config.toml
num_hidden_layers = 12
num_attention_heads = 3
norm_eps = 1e-06
positions = "rope"
rope_fraction = 1.0
qk_norm = false
parallel_block = false
init = "trunc"
init_std_up = 0.0298
optimizer = "soap_variant"
lr_mult_o = 0.613
Each number is 500 + 50 x the weight over its row's rms, rounded and kept within 0 to 999. Layers, rows and columns count from 0. Numbers have three digits each. The size before them is the row's rms in percent of the matrix's.

# o: layer 4 attention output (transposed), 384x384, rms 0.0442, rows 166-234, columns 288-383
# v: layer 4 attention value, 384x384, rms 0.0782, rows 167-235, columns 288-383
o166 099:472421532497591387468529467553391535489493522460527437528500450507481422516516489532487515531556497489530481525503537464477504454605541541551496464445495505501507564540437614457518513487480503472425528379485498425493510517463579567527538508549454514627406500497458490563509431500434400435
v167 092:455555490482468550509510539444476591486569538531517549557625539487462416558502409442541497496517498448526508478459503518508487516509500466573473542334492560450534552493605435474379534510429467494464460564508463468418423517614416514524538577517502523543525525547585503581485547522486482517
o167 097:540585549493516475457514497524500476452514441510480539538492595483624567488583424502463534512494466420513490606485460497493506532380464460512489484447516586575528403469474479395533541504485527588449506587501431516462512651511514477462441512441528486543535439447462532528451527536558550477
v168 095:643360521431582507391536488509521480462546446521509565433620503514481460464445564519472549481415510442434569473535565475525543573458414539476404497438457539476508412412540475576457548453517482453433463521486509529601553513540457471571577555521433630437599521527454407506427493543511408443
o168 098:463428540410555615502441496442575436556437490472559565528437442608413412573451501571477460539618468567466425453604496517616488483550582493502454491351562514478443577473493491543577474574491457505469568518464519563374517428510466456486526540507519529526559455564475468461584419512426509434
v169 096:478537575528594523502536485549479512575419498525477435575538489387452552410538493471524402452545459492495536573468461522518510456463563428584531450519561579536502506520471499506436594534470495445488522470485509441481453456458582530409492480477522502429492452481501559443457492398445596495
o169 100:468463571370492484400430485505505465468494410518434520537449581503505530518567562456480561444478542518453496532487533475519449440525539522442602445523503499550584445533623381489370481392533606552431527549475446502526546524530514429502550546485472476531462517548379588593468552569445454527
v170 096:476478478451491507423552515490532468503472481537445472465553489550441499524497686398453475563557580490541500551510491513469516558440422530550434490490532521441515411511627462480487430595485427509458512546574538504543518452578507455467519531543534453425532499407527509478468469627481451559
o170 102:547441629545539530485501518576442600505476536525484459435447463457541514525496417516526445411391428498423530462516549486544471460566508506504488393403503448499586489520428537488517569549416484509420600494521445526548526485507419491441568567535389504510460467491413445530602470462478487462
v171 094:392550548568518427566553540510382429568493504512512523507532492481498512510595498519463535453523486476520394571576518511521462452559516564471507421554519579480547506491486536545435455441512554504501440489533510563458461556533538590564501550524457478552563411474478535600505550537560554526
o171 099:511564487389552535351553499566474501407459503504442494514521487528477511531511499488381523478543518406489443444525599470483539530504592508527468502470428521520518472496545487503512475503570584518621568559485534454564522468494538516496510456491555477526456567426501486511546465546554479443
v172 095:503455522520465584457424496539547471508442437510518474612521469464425549481558438466560520545504464468501516469550493505513435667500522500494621467523528496473496495562531508439471516394539457500524507584520496544514417548467525515592479453506423492551459536494533533585470545463550482533
o172 099:493465410491500436506482473460510449578337535521544504527458465519492450534601561455442493516490424536448487505475594500597585527489521568482565630447433456373509525484576560406343510516468516482502512456565462445535513531548508479497527549475471545426522416417487513478451488458492594539
v173 094:476471460455447478532515516457536440524556456501454458477543461507441493489496428469496488434459521585474472515644453504519494489564446497503594488496613585501526552545537541545549467447454499479428587468464505538495464528587544482567431495530491570532511347485477536565547503516544579454
o173 098:415429473458514520473511592458407481393507567426543539583543511560605440503499526463479502539463395579463519464420454520567534487509499540555506552500425532536457474447511529421554546440498517551501467427522445468580585497430470481454503553512517522494557443471518502526491489511504401422
v174 093:494453501535540467468418466451471487559471384489515607452518564467493487598496445467522556588464447441404439607550498481553432561540421588439477498448501519470427454529518499543467506512557488491496553520539532547501549501507482547420489481478439519428531511493535436501515464456463487461
o174 099:495444595554396563530483433441445491613541631495439468467453561472484525398463457508558542500469577458550497420504562454439502408502482498596578553458396562419468422504574503562554535503552471497441494475534560519457531502517547534485414527403457424596500508504552490509450533578558524486
v175 094:549511538477470544513520530461547486523536400575422497469486544526513543531496483429607517532487454499462496517537480512545491522558504543506504466435527438541547622508497530462514555459482492531424528509343427457482437449446442468583461555554505536501524474518481452454476500440419586510
o175 102:562571480461428489535495425497485521612513538557670508450493446457510527399479540539522661596571535524523507586503492436482503500524496503437497562485430537580463459508541453476540531480519547446536551485493445532480477471578424564515554524548495506503488381537402418489501489496481545607
v176 097:559528541523570497427518425448527441422413482527538415533502477515498468557464564458518572446510461461406481484531571566509449533444498470496515445536540597453578476497411565466510427481402446446503511570467481491397538536470446526574488458441501560501483479525514626526464505411500513370
o176 096:481536502529474496585491392482453518467422467526553506532507522526487511477531505591536521526571515464471457492414598529533473377561502556446519513528511484428462479532484474523514436502477511558503593457483572494396463470503476566597492569503543464368520576488513534444389438458554470649
v177 094:481467381445547498444546494524452490449485444441432503537553537545437509490404518510503403499521470484552440518462549407480553460658473455463402393616431478435560432516450486452482533488540403409485359474469526546522446480556544440526480551475566490488457446600540529440445474518446491545
o177 102:398433513499444552536532528488385562494455456527506416504471563459497517520523523590498583501475465534541517444479568536477479487476531559455468556457473473592499488491574445526578436459519481475480487510504533484526474441571497453525505505508527444535545437471545386628480541404455496524
v178 092:457489493477506464468534475489516584508466512578362490454511524529490489483500470442529457500567471526428447456527537466433486528532481476528511486540458574436577591510408512418451540436576355509559521458505565522505500518550484492489385533444485600462439457498586517505483431538602549534
o178 099:491449442530577588480508474511480568428580499562534587506547485451443450497588494492478478430485529513535483431577503540525478632431533538506539567421525445420440522583518548446517494468478481539502533490523522515501487501499533500519501545545458456489536491464565458433477473455482416557
v179 095:498523521494578488451487530456523496487489442572410391427539451545571501492469494516500446503496464513486393497517422368559525460454541447538477556571434438552488462494592459549498580533465501541476505517456479501489373575490421562465516486600478390619469516517576470501549412478533495528
o179 100:463498571514465529502423525568543456523562475486408482513550525523506576433475461552430466537439400590553525399481438495551479531510526575570554527496500471604551453514438575469612573486528570465523540454430460479468505524523500545543454504518466521509441543507446509475592382578563542472
v180 096:488553428502459501461505437488448545485458498454509540576551505467492568559518381454518512481574542505543524576465480469468410502527539422595448456529478438501478486501461445425456491511488565509495522442520539462488378482475521414481553511526479551470480503502543397535451596457455504493
o180 103:525581508506466540491522505510516559479482461571498497588517520482480479593603399517528479566405507495481561520546562543518528536508524471474483627571552426421496466510525590408500441581510504504500530509416524525482352494564574489526479329541491435466481571465392459558469574500517547436
v181 101:557422540487532441549539573418560470526538455423560506514443466524521424476487500466430484514530426585543505474487504442464506404626466405508509554535505559513531505473506474531572488547415495555508452545423485496512489502556538418560485448478478561536526439520530509430510526439547570563
o181 103:546474510529476483539457407548496495460517389494517485631483478418439508504539489507483539457482616528528560528526568493519526471549513444419410415508501514518521433546519513480448461460563477484502531477449488568506483581515459414400420439515483559412433512518477512461496495478593582494
v182 096:519376537426539542487493490493548581468530525565455390466553506475504468528513402499565558530451588466478574459492444534538473528700468557532523450514503495549437532547499484486502462563447454511521451498548494426502463506531495403642535512587492582544516485437488573403457469500512476534
o182 102:505465460453450446574449477385487474465444457438493504487582477575528493490537489508449597531422452454364476560436509505467459570490448422484528636469492517397559496425428500525472548533471511478471544514448461552475482449551526483432493637514452523518503467526524536539547464421478522447
v183 095:469435439437552441401442438477445482421450454503490526472453542459511488480474451563516458529502556443476519501420438450460518522577443563542543542540577512553483544510471559452461467437519485594521553488390532516445600407532467480570508465504515555466469386460525473477543508400473625500
o183 096:550510481474423484526508440516484629527392484526470438444592416461502533471438562501480460479483495497428510572509457586517490471487372498504564537399486457500524509502549372500513546471568582518550401480535419417505498375492474519455498494527489441466456512660522433464508540477518519481
v184 099:476497478551495513551410490457432496490458484440526461545479491461515461538515479529525614596503436515527446481547515483527572405445474546551557581464524503543571527542430462547485596479478555558476627519512432544464486411549551543521456427542528496481586447423478482531591537527561446469
o184 101:400449472580483487475548549578621519575593465422498531509393474441486505482523545555480525403478553522518546553460528465569437483568434471495530546463475472482585536593507490547450510550499577491440513467560477429462523419449559415424487522393492456506455531475533540504434435494581542509
v185 096:459524528625514454453447470522468494399564492572463512516434447465604535435542555579598426530544428452481459489469461524495469515549541489450462584521477427456427479525563520509578451412505504408465601479498495609531514402559594478573480442513551467486473526436519505449591409508479516490
o185 101:528477476499468365478582494524592453600463521497425481514526540542487452528474445538513504444532496532494470428576503453505516522523501427436619479453521499404583482545529415587396511483492485500550432492458457505526442496499487479493462463465480474494487408502561425561488546496421443525
v186 094:483487499572413481527584528565480414488497481435481477525477500429408422481485548517509563433564496501443560483475472558480402490445489490532491557485481487571486433464474481487520536499567569529504493459472531510487521592578471522444448543535494385515448581447485580362527377408556404546
o186 103:536422466531449482496473519536566556512477476496507445506539605447485514525560565474547544420473481506482473455420534529531568498578509476537511572368434586472478585573440507533527479483484523442497417457490463589526550427514546453567443495486450632528536528358611494476484527499544560444
v187 093:399492452590453575501491491508497523483509450475457498474553536530420476482559399533488528491493577512445541498581541533482431445458520368523545455513465467496447508359505511534457472480531536476474498511448515522441430558478555520497461556589497516526455491502379463477468481403484547545
o187 101:569478475564560487429487586515502411504459460520538453505499458504605453672507424535497523499513459511511438479499501483489545420421482539623476455469626368478513525560550475446474490471528490615551461534455475527516472486536590544587498481558414564557568545488488469407448514578562513452
v188 097:480613450519496466479550433525469442566541492477425498510504439552539510483534558463648420420563503536587587437417493443551414522499539481562468520480489564505531468449467542498503482481475527477450619488620514576476613419565518539426536469541438513485498498370512515491453519576503587468
o188 100:559494513549536512509460477525495552596578485482508484558467529457505427458428535535536470531449518553542504476534478444513448600499545488550494577391514461430525424590467528405568507469501526543509461535456542437438423526493416488504464500539451508492566501457584494561486452476458398519
v189 097:559451487542561542400572470432570560501481448541547482578544550492392507550572466468571473556465484581544470382506529570470492459478527494479387481458465485548397436587507449547525524512452476487437523564485517494389547618425505529540531552399522448549576446556592449525328521440511512491
o189 099:528516546494521486491554504451533470569552597498576542518518454494538443460493593445505563517559478519410501442519565451450511556518471582465553474522548565458529501454457422517316438614471466440438518485539418554463496514505496508553505546458464510517454496417504490445559534507533497472
v190 096:480556504583508451522473485362498440550504408458489438574458547578497488512524500495413498586481545545437512510587411542526562566512467411464471428405502456394468553504525467454466410515477478591489513494474468502572555438372438515496492447526514479514538455443498486479508477455619506453
o190 100:487487515486403616498507568611552477461456508541572527509456504530526470506500552456500549472518416497508515502434529545561437480429504565521527499512521418451502464557513462569474474463542439466429581452578463477462426533474553522467573440449487486428440471515499479601426360548512437594
v191 092:497512506475475411391445522507458503526538564587560498426440504544590496514571555495458443537511494469578464525529527566515523544551520594588434414539477440413479550539494480466475398485484422489495545516429483447518466489579444459545519510431565518526485455407544479499474537480432550509
o191 098:477569459512381534560586426509548424581489447507491500592515431508487563455493500502551497471476497522438527458517637594515433487633463485536555528489423494547462469444447425508524497496467510479544566586527451467562503430548506483496453478542465504333426456472550417523511482565459440473
v192 092:501580562512512500538547463513448619483438480504531576547478433543555472527525540493456449482512487528538541512521479593461435512537475472485617523403481449468506379457401452417506529519418530500514485493488462471551450518497496503494508463524561553503538478487442590541563437549527491464
o192 096:493426523511513528512504540538634499528543425552509491652488514475449457531485526439431496585474481452488433504452445554496571553431418421503481585515596489448555530557453507577414501461476538541553538590535530455562574491524533505470486512593508531465533511480577451478425456485421505541
v193 094:472477425575477482453552530431476516531558563522428501386492485509525440414432516590536440548501443502497513487521434523471480520468440486487442548456450541504441582533537479513384566454501574520482566563481510506470429575569525496425522455460514480479565515530499470442469514563487493585
o193 098:428592540637420489479542510464517491513565474538432405505512499517421551488458461439528535495539577383537440554476486509461475537485606522535469571518427566540551460602528417523622400427486589565533398449486485465463435499482477454489577456487535531520405457462438498460527558487541512531
v194 091:541486539461561479557491502536475537504539510488432543479531478553524470475359495510481424500639373512484482633518550528483439497512546543553522540459462489407471442515501488416654502525557524520429474515496528504539523469577481485486469503463587562443503556431508484472495541501494584457
o194 096:526516579578403487480467535471521496564526482510493480431458469541597482370476457490503412438556490434486566554401501450486481457455455410525522554452488525528570470517463449461453503493514535520393461451539487526535561526471534540587514457437513620477498461425515495546485442516480405422
v195 096:547478503597526578502476546522484412543470496482423465444512478487508473531505531472481529467498458354488500525439401420582491509488473407509535447458513430445482539576553532424497484516471564477582439476435552492549583417425474476500427497580501608464593451539520507426499543640394474482
o195 101:591533526521458533443540492528534497441528617568460473465584547428556498531473463469435516551544469517525463537525467603554399500560514481503489566584518572445484585559449559503488539465614532473515415443532456512518498513512618516483525508516551517420434445484499533496523505436480513487
v196 092:443497507429549478504511524528467450488566539584508466543609579528417494512519451504534370564581517482514548485459433529380487573470436478483570521507548487517349526578498471519471503450522492518492588534492552596471574438425462586440480440501485433518541462488482425496454458433524469536
o196 097:492598506578491424459499435577510477443408558443462523635540571488507536514521510404524445479573483536498523486500481447454586499457455477490511542456539443472392425504519470515459495501519533499496424456519495607464521397479461488571439476561607424579491471605402533517443512470512587418
v197 098:572582471459455494474469463409556573411472582481435449507470500526511486504498520465474529446506528494500443452519500443564463443480377470505588478490530556514476442442545540445529591460493560503440573509547450413485542417489497544524529453531475530446513583543498482524447500425584515522
o197 102:512516492462564501546498536443487497506576483514512468509544540502448423474538494488458524591454424396477650601510515478495423500499552445620519564546556525526519527447496423464487433484515453508549537545537508471426536473496523512606419471521495427514452473539557519619456526489528489560
v198 097:559500522482497545404520548480505446518510445441497587484460541502394503498621438490447516516477536500509452501559476485501530517480509515467437494444518518496487450483521502494494344557596536436524612499594478628532389486494408445463537413451592506443512508519454456457549486408451517505
o198 100:508516506502494517442500481423515477496440495521543515534541534455439496521559508585536517497468579492545483583553482607411496508526376503540517537548483550515452592531536463519544521502507459527518479491413460406494463537509526478522465516453412576568481540500404546588538541508543493568
v199 089:547434549529465476468602500520475467512503577485526451528442555511502494514480592502531452527546489450474542440530496454437427471463493581488486509418545529474499529550507507436579453606499476505467487559481480491495478563578477530567505436464477430538511535556502554479407549503538486523
o199 097:525386505600561491500506534539584538486465418464515532504598555537525509454421425527524549559528498507518532474561491452548506571553514483464525473538536489487522603482476491486490581522578476556605493384540386552425536523459521504433531520453472536578519528441602485502520529507479493489
v200 104:550482459547522536523453459455485558397432461413489389463500524396512472568546456448512419517448511475577498469498454491566481462530588491418464490598537465523510504528504482446548524439471516500404505503578530496418541445566539396394506423522522420467455471475430521432534540510442483559
o200 109:486399493500569384487493466459426546512498522543527429507412536487503506560458481503487511502567501548504445517471575453442533528535499530397539432419561591463436409497557452500508489485602543456455512510523445523581510364589560467563525488507513468466502565492510411564507483532501453443
v201 096:544511528488460504622530528543493513528578490569420510530544576530514489512624493434426524475473468474471497382458553513475484550554585444486502477597499527512496502502523417486476491458462493450503489428487572521549415572462451553483420529539469573557528483492534417388492544483460576487
o201 099:526424459510486479557418432453392492497501581433547568475547522500454543496538406523528512438466470510529464446516502550457502492484562557541577564498471376523433550471511502459454504533440455500466396512517446551470537488489467582501484487464466535486549469414497445323533448467464463479
v202 095:489501428481491474515556469504474428457474377475537523527532572560454495591481555484591480478515477544472453567449486581538498476395463540501517462582426551425541473474427499433443508567584468446460508538429472562414484507523470453477484557527449521525503485458446547495479606455567557495
o202 098:405512563513448491524567495500493528507570535398482493404466562453437461541577483497425512505567481513499581504546528579503624473577556535569529515434476471521408522599489458530502520464612473455554510501593540506464583454527441606491439406473465533445434589504530478523521498493502454497
v203 096:537412619511435301439479487575516539484381517494450475526348552513438396496509521513544507536448491489576552563470597428505490553573438444508515494427458524541421625487541533515529446587497490510584503458547570523425447501615498449440485453514401457492494424599551460430425487450521531533
o203 103:523552516455533511513480499537542432485564440517530533530535480539521475545645473505471564476524541418534441563415506546534525460445493471500405466438512513507504500583407463482519542491463400551491489556599389431540548486497593468509573498540411499417463555418533462503486537450445484524
v204 097:507544427400454466438478445419622462482502483492507493564502574535530538535546460458498492593576523628507446496424484487576450447552538487526482524474543516517491505474466488470444532454476438511460361549436535460421449568492593483478467537569590465490413488524527560511545492489491498593
o204 099:459536527456381581529477526503416509505446410425519599584470540414466480493505493399460356443536515488510502526540435459467470531561385502500530554455467464491488484498443528540516497507598475447385566520465502457506461470564488559563455497527499539490504491482530465434531444448540517567
v205 094:546501446460470512509481502614487478595517558600446523544454567564481482459503493448470430374536603527553505602570477538385461461567503537633549498553574437558624575499434526591482507449552558545457536490520485429509508550481545580479429506502465440499481544513511500465572517518520549551
o205 098:590468496562513597536547533518562518431544458464471470465516465336439501562519542458486446456511581461572472478495499541530531494550408546507502432491518529445416507468467558613570493488483580522527510467505581516565540487556503435464526459509612540622485419437506549415446436477480508516
v206 098:464501527451518499422465494504495427525491535519485497511394570519430512517495552616538501501456453462537493498552543526413435503427471533545435526500487496525501487523474454447575468418544506474384515494472428594538507429538420456487532645489436500505536552559532532500512503561601467460
o206 100:477578467620513486533518564467578533494534499464517530619492519508437547501456553517526565419494472557444485503524513443449435439486504512527560459463485518541522457499551544469495487551424465547540462584520473448444590533479555493528486491508491466634535487609545503511429608450487446470
v207 095:548518512520423495520428512466455493521453510506396537472447520512489453420458453461498515524513536534574455417517471492483490397544502492516540479487479474432582441457617437431444554502514551522520515506530604456608503563452409474499501529440555391502434472474486544487469512463552512420
o207 101:580465516509493535543575494447366487465494502443513549428541528369608499571494653527552502448540527519425458579437480476364523483558540472503515525485478459516503344512555597533483518453583448558537454523412530489512613517557519481564542486541422401520463487445532463569548429437568503473
v208 093:419634509452522518524499474493581461499549563437485489490504481482564433612471630443504562522574481448468438525484461589496530473479542515493498476450474420412494498476449532519491485423496486508506594569506521476483571448515511454483530515583517504574540412529519525537471450513453554455
o208 098:594425448553457528537522437452502535557492493480515503555484475575514574460419429556541449462487549601558573555502447433553562438572407566478548527522433508500548531439513438481492371496458490495510462478524624456493459580581528548478534577517490473442586427399531520519529518460419500536
v209 092:454561535594543450492526560468466498485406562522529498565514518469470540481424469455469579540467535576462451531465578464379462509478494549582480528431549481399488555479521524584447456455498559498525482464455439421496428454559474500480546522452485533527504487550500415497415465476476519482
o209 097:478503509492554517528505465504498483455552445436415477486544580486468490452515526534547543498510406525453548502503518509653446524518422521394528543524521586531490462636553536494426523444505521519515456588533496457496481516575555490474516492456528501430441530492441574477528495500494453472
v210 093:556504535454439477582480448459464588622530463526409501503575482502454467547486473640569473521531446481460523530510482461473555474610442486445486520472543536502559538493523498543501531519519492488478450489468514606475488474440553507419606476485475512498450447448473532542560502381447537437
o210 097:441489376505472509537488456492522441605597603484453437502543489490509513485370562564493526504401441450483460520520461462533546497521515409560548442498486459555473571470564513531533397499436515489479395520517519505507492551441440479449455487530468492479478441585512557522520363483557513523
v211 099:517552507564525533508535469484425555502508566487559518511518464454525463618527493536564499491503498560485552477525451529558513457536560563503550478471562453482496498471573451493568502564562473523465450561542464578649542524446463479444493495508465572499571469528513492456518491492404551529
o211 105:466529432595495569506473546557568469524492490551512489496530583489487490493429543523485522481424420651501540493549544617483522554457537462462515509474437522562474418530510532417490575509465541554391461496446583498496473549495517439555605555555501544469523531498407474406503531465420588471
v212 099:573601487463536576568502552520487586407489512456538512417485500474467438475472572463506520484480422472572462558456546360509519518496440525589504520510486524450512486496492474528565459484580425569565431557516514488461519454503520433504543546555480530481502531509507430464512520495544502485
o212 104:461391441525517464501539462421446558513523561579412450536509412548541513466508516473529483477469483531442466459562587538410477424483588519440508452459506503485419574583537587475500538577443466495519583569417486613529564503426448488570505535463493485430530513496464468568504631478521551475
v213 092:435433459580457482570471468512432479394592537477489455484502416641575473527460415473431532492555510533419486540377604495491495520444413633542440449500513500428562527449470439530514597473408554492456514496403436507492561479531533459562497557531586364403496461442416516398490547493451485506
o213 101:505563519487620525468523513466451468452515592486532451462408402461506518529439433471544452557570437580516505522618418458555492480494452509416504483505453568456492415543549498477598521546467538398546462521472462533465490502464570554501554472451543483523548528572521558516440470430455463542
v214 099:542522513552527570387502528457524481460472574517443519529576562525488504537465475382523552409563471520419527580480545514509534496556492514547497477482580467534572439595461502570486503569503510481502536442483443508491482494596489505519532498422584455514515566552463464441539579549540481513
o214 102:460451339498522506480621515500552532484520478513544438482540518518504502457552462497509542543461536478514546523373467561456428481574525501460485519490544540618463446463484467430418493440521445514488533497519608501513484535439541520564491465545417543484513508471518529604523521439547532498
v215 093:514469509420536439501504558533424433561421397504515475507491391554443525508563461535521371499539483503488507444510641562545454565550550492480492494419571465518456512422485524464425554629500427479418543517439551472493417442510448565468579517530558420443537420497525500427512470397480555440
o215 102:487520504565478535423449545614585494604485535482530497490590501535482514576483644511502468517574505469508545478487475487512460491653516474560498515391531482508454447593488403429508583460550475461532550519536444522511557501440556469478508507479464452471528454554455580518488465504480589596
v216 101:541562466529455550484470497468465488554554489525542428475511507541531499536498504409508526503478466444474436459623571426539505472463494542479513573558477500413601467535513527503491474543446482473439578455533635539577452513559478472525444577439439496526520525429529577446559531523434601458
o216 106:529453467575496468402474493546397481527452563519523508495472442422446555466503442488527499511550547496554516511511418433475526441469502494538524507455541655512473574436485573494514633575490501572445580504501475446475441506453421613405544476550507479587408541486506535482469494488595548537
v217 099:580561513478522587494462480479434535416512441522523547504517455500503484497502512556465464626504628522508466591478527522451501492555529528516446614545508564504445454634485533501476486497439540422510541573506511549473521414476501442573571461498436534435603501420500524432467435504558446519
o217 096:504465465440448412516538515504564440476441427450462509480418493515371482535498422523524429619447551529490573458471509436484542485465428448495499386545508466403482505452524434450520527520414580608529530448522539552490445484565552461460480546526537491432434542587462492496448538526480527492
v218 094:476527452486583498468494542487468478550490484526634467478524417466502623456464631471527485439499547511505587498491585414417481524546425495543470431506481477514531528624460511462566553430399514542422448492543549433533465497520589533522485355606451477558558486448466509512535591539497541452
o218 097:486517551470517499372524449412512503425463573531498486501453380530550476503471493456527564479514479501501474521541504508534515557462558464451522536498488590525511516450516517548539521483557501561505567494470481506497501466465453410533500524539548466503473464566453549482615569553438550444
v219 101:557476534530518477474479501427434472420469446453508452526490498525537536537488506503577559422531533594435550454437562622478497535483410544500529566482472465461567534495523486529540548394443489465580631529457458441560429472489513464459406480473409462434605443461495442596538438534495456366
o219 105:506482470558479555525546498529458497446481423573583476577592503492547429371537571538433576417484349372461431517514663558483485506476468471553516512461489607482529442561478513519478582522469538499492494475397508479535463494451428517538543498485534495543484524617533515419459494468522359464
v220 092:438510378505490521549519426529614552521521588543500405537586555502515428526528548473400473435452546486423463501482441507486499521462525517487471520496523478395497529441476471531439414563473490443527569515505470459539474552458440423502489464457440539580558445531492472499556562535482582467
o220 096:586455449524545523481602449461427513472419494578384553471439488465507402446543541486467394572470482402497520441449532555423579494492571551479533420525461437507465514500457569532549524441473547576488458528407547574470497566525567423506491469551479427412500493491484489529542484498463576475
v221 095:446479545414479501557565515494545492440519523327541561527553507499579399460474478497490538481581497526425470564476598463566474499416500541465441528525448411483472492613487366548472457570529470475543421475544464547454541558533494521553468486582552480438545455494592519498533480582495449553
o221 097:500486600553484472418493519559543505459463504589459536501514565531420486473556441479439415441449406511494516509467447490505548399535541617373420570467470486562526480587450448563479560543504540432562450477515615403394543487531422533469542504511425446457462488494644573471483462472561494445
v222 092:450483457490407494425484505455414487608479526510516477462546458512530449476551395529466526615654541417545467550530512452479522515525570448538480424478521517549495431463449474481511552507501538477459517479446490540491445443584428505564552499399520547511429433521552456601405449509514464451
o222 097:504575459507470498455558466585494490527521444547509578515500510592475542516454488579517476522470500557559492530590552507520463575614468472465463476472499486435646522477575481555494496549479556518636489529532466484493435494397639468543455434527515483572422548547450590455491475490512528402
v223 094:541576464524614585503531475454492501547503550540429502516563526510510469432526400581495524480437568462469478489523581490496402436514616522495562415467352540553548519434579602557480502432441569524482408490533510396585564493558449504507478491548465485508530466488500562525486484474415513424
o223 100:526479411444508529463587533491497499480518508524434487555425478432497576526501540419522470502549482500553540503563499467489414544461608443457397497451548500595479482481405559489470497506478535577456475531445437465394503416505545454545573523540444561553545496473551545452460470460489489587
v224 092:558529423540540392528513454429435466453569472586502461420531443474472489426480507396394519531477538473426468536520431550441569439528654516567471417579517559540466573476523556579464414512479480613466450508488382504542513503542563558535501507578486476497495533598475452544454489441463448447
o224 097:482510441497518557524478414559488403484501466464511446491425580512400504435497549487442528420455550533415573509556567564541518502479458516442484470433518444450444558456512481464525415520536495535542536444505428569586441398489482435492541494561556495576559452459440565588550452498500512518
v225 095:552499521566485454507532458475472573526530497467474575465569547490560586492541565528444528508527404429590481449489504489542468531586546544445490536565525516463599508492503537511470412504481505545511558447448452458495447517410440440471483496519535476445537502463462500439473616518438555486
o225 101:520502475448480445507469494458522548609505505493495500481511564513541479487651527491439470531502433491506475406520569493396366442457569538511469550529574508529432514549462434528476510478610510533558433612459591540587442665581525513416466462491471467464445464481520532540514459523490482511
v226 093:585439533437529458498545521514478556513542475423458510505522475552407578490486503490562517530491438521469560563494461543467462508440542503427376511508483652460551461488399463590509496525472579483471536554527517552451550538513488434522418577475612585533554437455523527539526514416492514572
o226 098:478602526467476534505550522474512479619449449497399537446490491499540490516465482562525459497498600477446496557533526452552404516504539516546469495446445441581598501530550483544524589531542459534455491431535566602428448517503475585444421543517578560455496462399555560466546376472435458520
v227 094:516557521486498506429421522510538505489445586544483499546491464523491466461554482393475476516535565435463435484502453491587474485605461532455559539412474520529482514464457498540471495494537454511466576500478482426488499411455459427498610501557487514530540516368414490560523535555579534482
o227 102:552435549425460524490541555576422562634509435447493387505552467465515575499532501524471531469523436453592504466530517483503593591503496428493492492478415390436545449490409534505415556488549436525559398562510432486493453477470515485515499475480437440568466486567517504503396481453502439493
v228 093:465483460574464453470467645502478499528523550468457416502479604523497410517478595455484497423445560491510482450443482576513529387510540528499350461540601476475447435467459483391596537578447537526543473445582422543427561627544466560486613401538478496566577453548457471538501502531451478474
o228 097:499523489441629453465459496465475555476432536644522453412487642588490497506488413537534475585461484541459561455421622551517532505554542470483447486368505636623481571432517489483467473518536422551443476513453513431525523501620535564543523469432472557526535522408500500538514424581427526459
v229 094:549530400499468513562450468520474542528490493477577439480579464536500477604553474567423526503514467498481585536551477507565607547489494425504510407409534503587438505545438457547458443517522483393506440498506551543419454493497485557501569500525540523515554504453515499441478449562493494519
o229 100:539486467529412437477433583499503532466512534579374557474486380491520546432601450565500485512398522659461532509449502544504491447516530429542537593594499528490508532512452441521550535599507514632444582508487527590494477429445468526499512434487487454515549432525572506553506474472555553447
v230 098:471564566435436488508447543507496643497517550446517490555467477452520509455544362483456516538462474489476556459628474519422536439492459503540449459455537602483489578545477469549555517568490468476513577427501487375533415505499487496479540521545464629547475471459498569510585423551426500451
o230 103:553391543513545532446519480521486539486621526409442509525518560487570553556504500465485484558484542407525389505482530511411464534526535368544558516483551534513550538473542481480458506488510576466523457449519545493474481480366493519423478476479610486544477448461444474495461506568437524452
v231 088:482522418424514534480577445398531460644474564519455436471466439575484526474566548552507515514467622507483438521569503529447505528519429505454515481544470473560494477483511465412468531560414427517440515498548607471451455490495425469430485541509512542519448545426456564518541574579485549424
o231 093:475458475538533557474477564453565584447537503512522510395608540517528477602466480515537612475442526545547465455587522479479504436493439467533516507503421457509457481493546453554511541474470493462542544581457509448451467567534413562536468489471478458489403431506487472533596507514477564558
v232 097:593478518575506458546510359533443537537432486503480497520542496535520592486526517447480468575516457494496481359506544482471496496535436499530493487453472509545533580510449546527408473533421524514542489540476478466522571481492501452582601455352473553462467468532463528516471507514501478490
o232 100:432413580455442537479485512619524496520447512512485478433494422443436491613495390456495514612535527536536508561538471439536356355516511463496576461491455485462443515483482458514447480488597467496529500621576487476562473557428519495573508521521525529526502538567527460546470495554462544586
v233 091:560438476415445596510447555572484486535513603467468545404495587475470486511552492531471430503592544490452566561500531496606522432457467513417577503518438469451515452510532471496509459509616547495459453502480447542471526540507497498539445549536492404501466470468422523567462546477455519411
o233 095:467499459516493506476541482409475460553632595528543502574496590482585490524448524515489369519461410532387501546423479479535547571536500474509480576536477486455478542522577511477496496523546474492377472497559418525474518554597512589412547609518468545505507522487461451563412502602581486583
v234 096:581564527471579528511555477515481530480553432608558505519535515492503448415505485514556491446515532603442477519486531540645413540551547517503382483515497517489470512444414552567463547486544519487460496551523513507493483499541486504527449441445509558530505443477499552527456461475423440466
o234 100:462578480513505511487526472528466582502477575487455595481533592446553445478499532459509498517440538522503563431516518581562452489540516512547478470482487474443540446371445475525454545510491525544526398544494525483622586369484513558488425501451529529547462554496459497525539408497530605480
v235 097:598470536556456541554560579534481482399464622565482556533596533392503565426577564514602411486503496459477472411469510547523493539491469557481461515474448375548643499585517475548530520476500473454511498520573484578478497520475483496498518421470509571480582535595530601527490525477528485435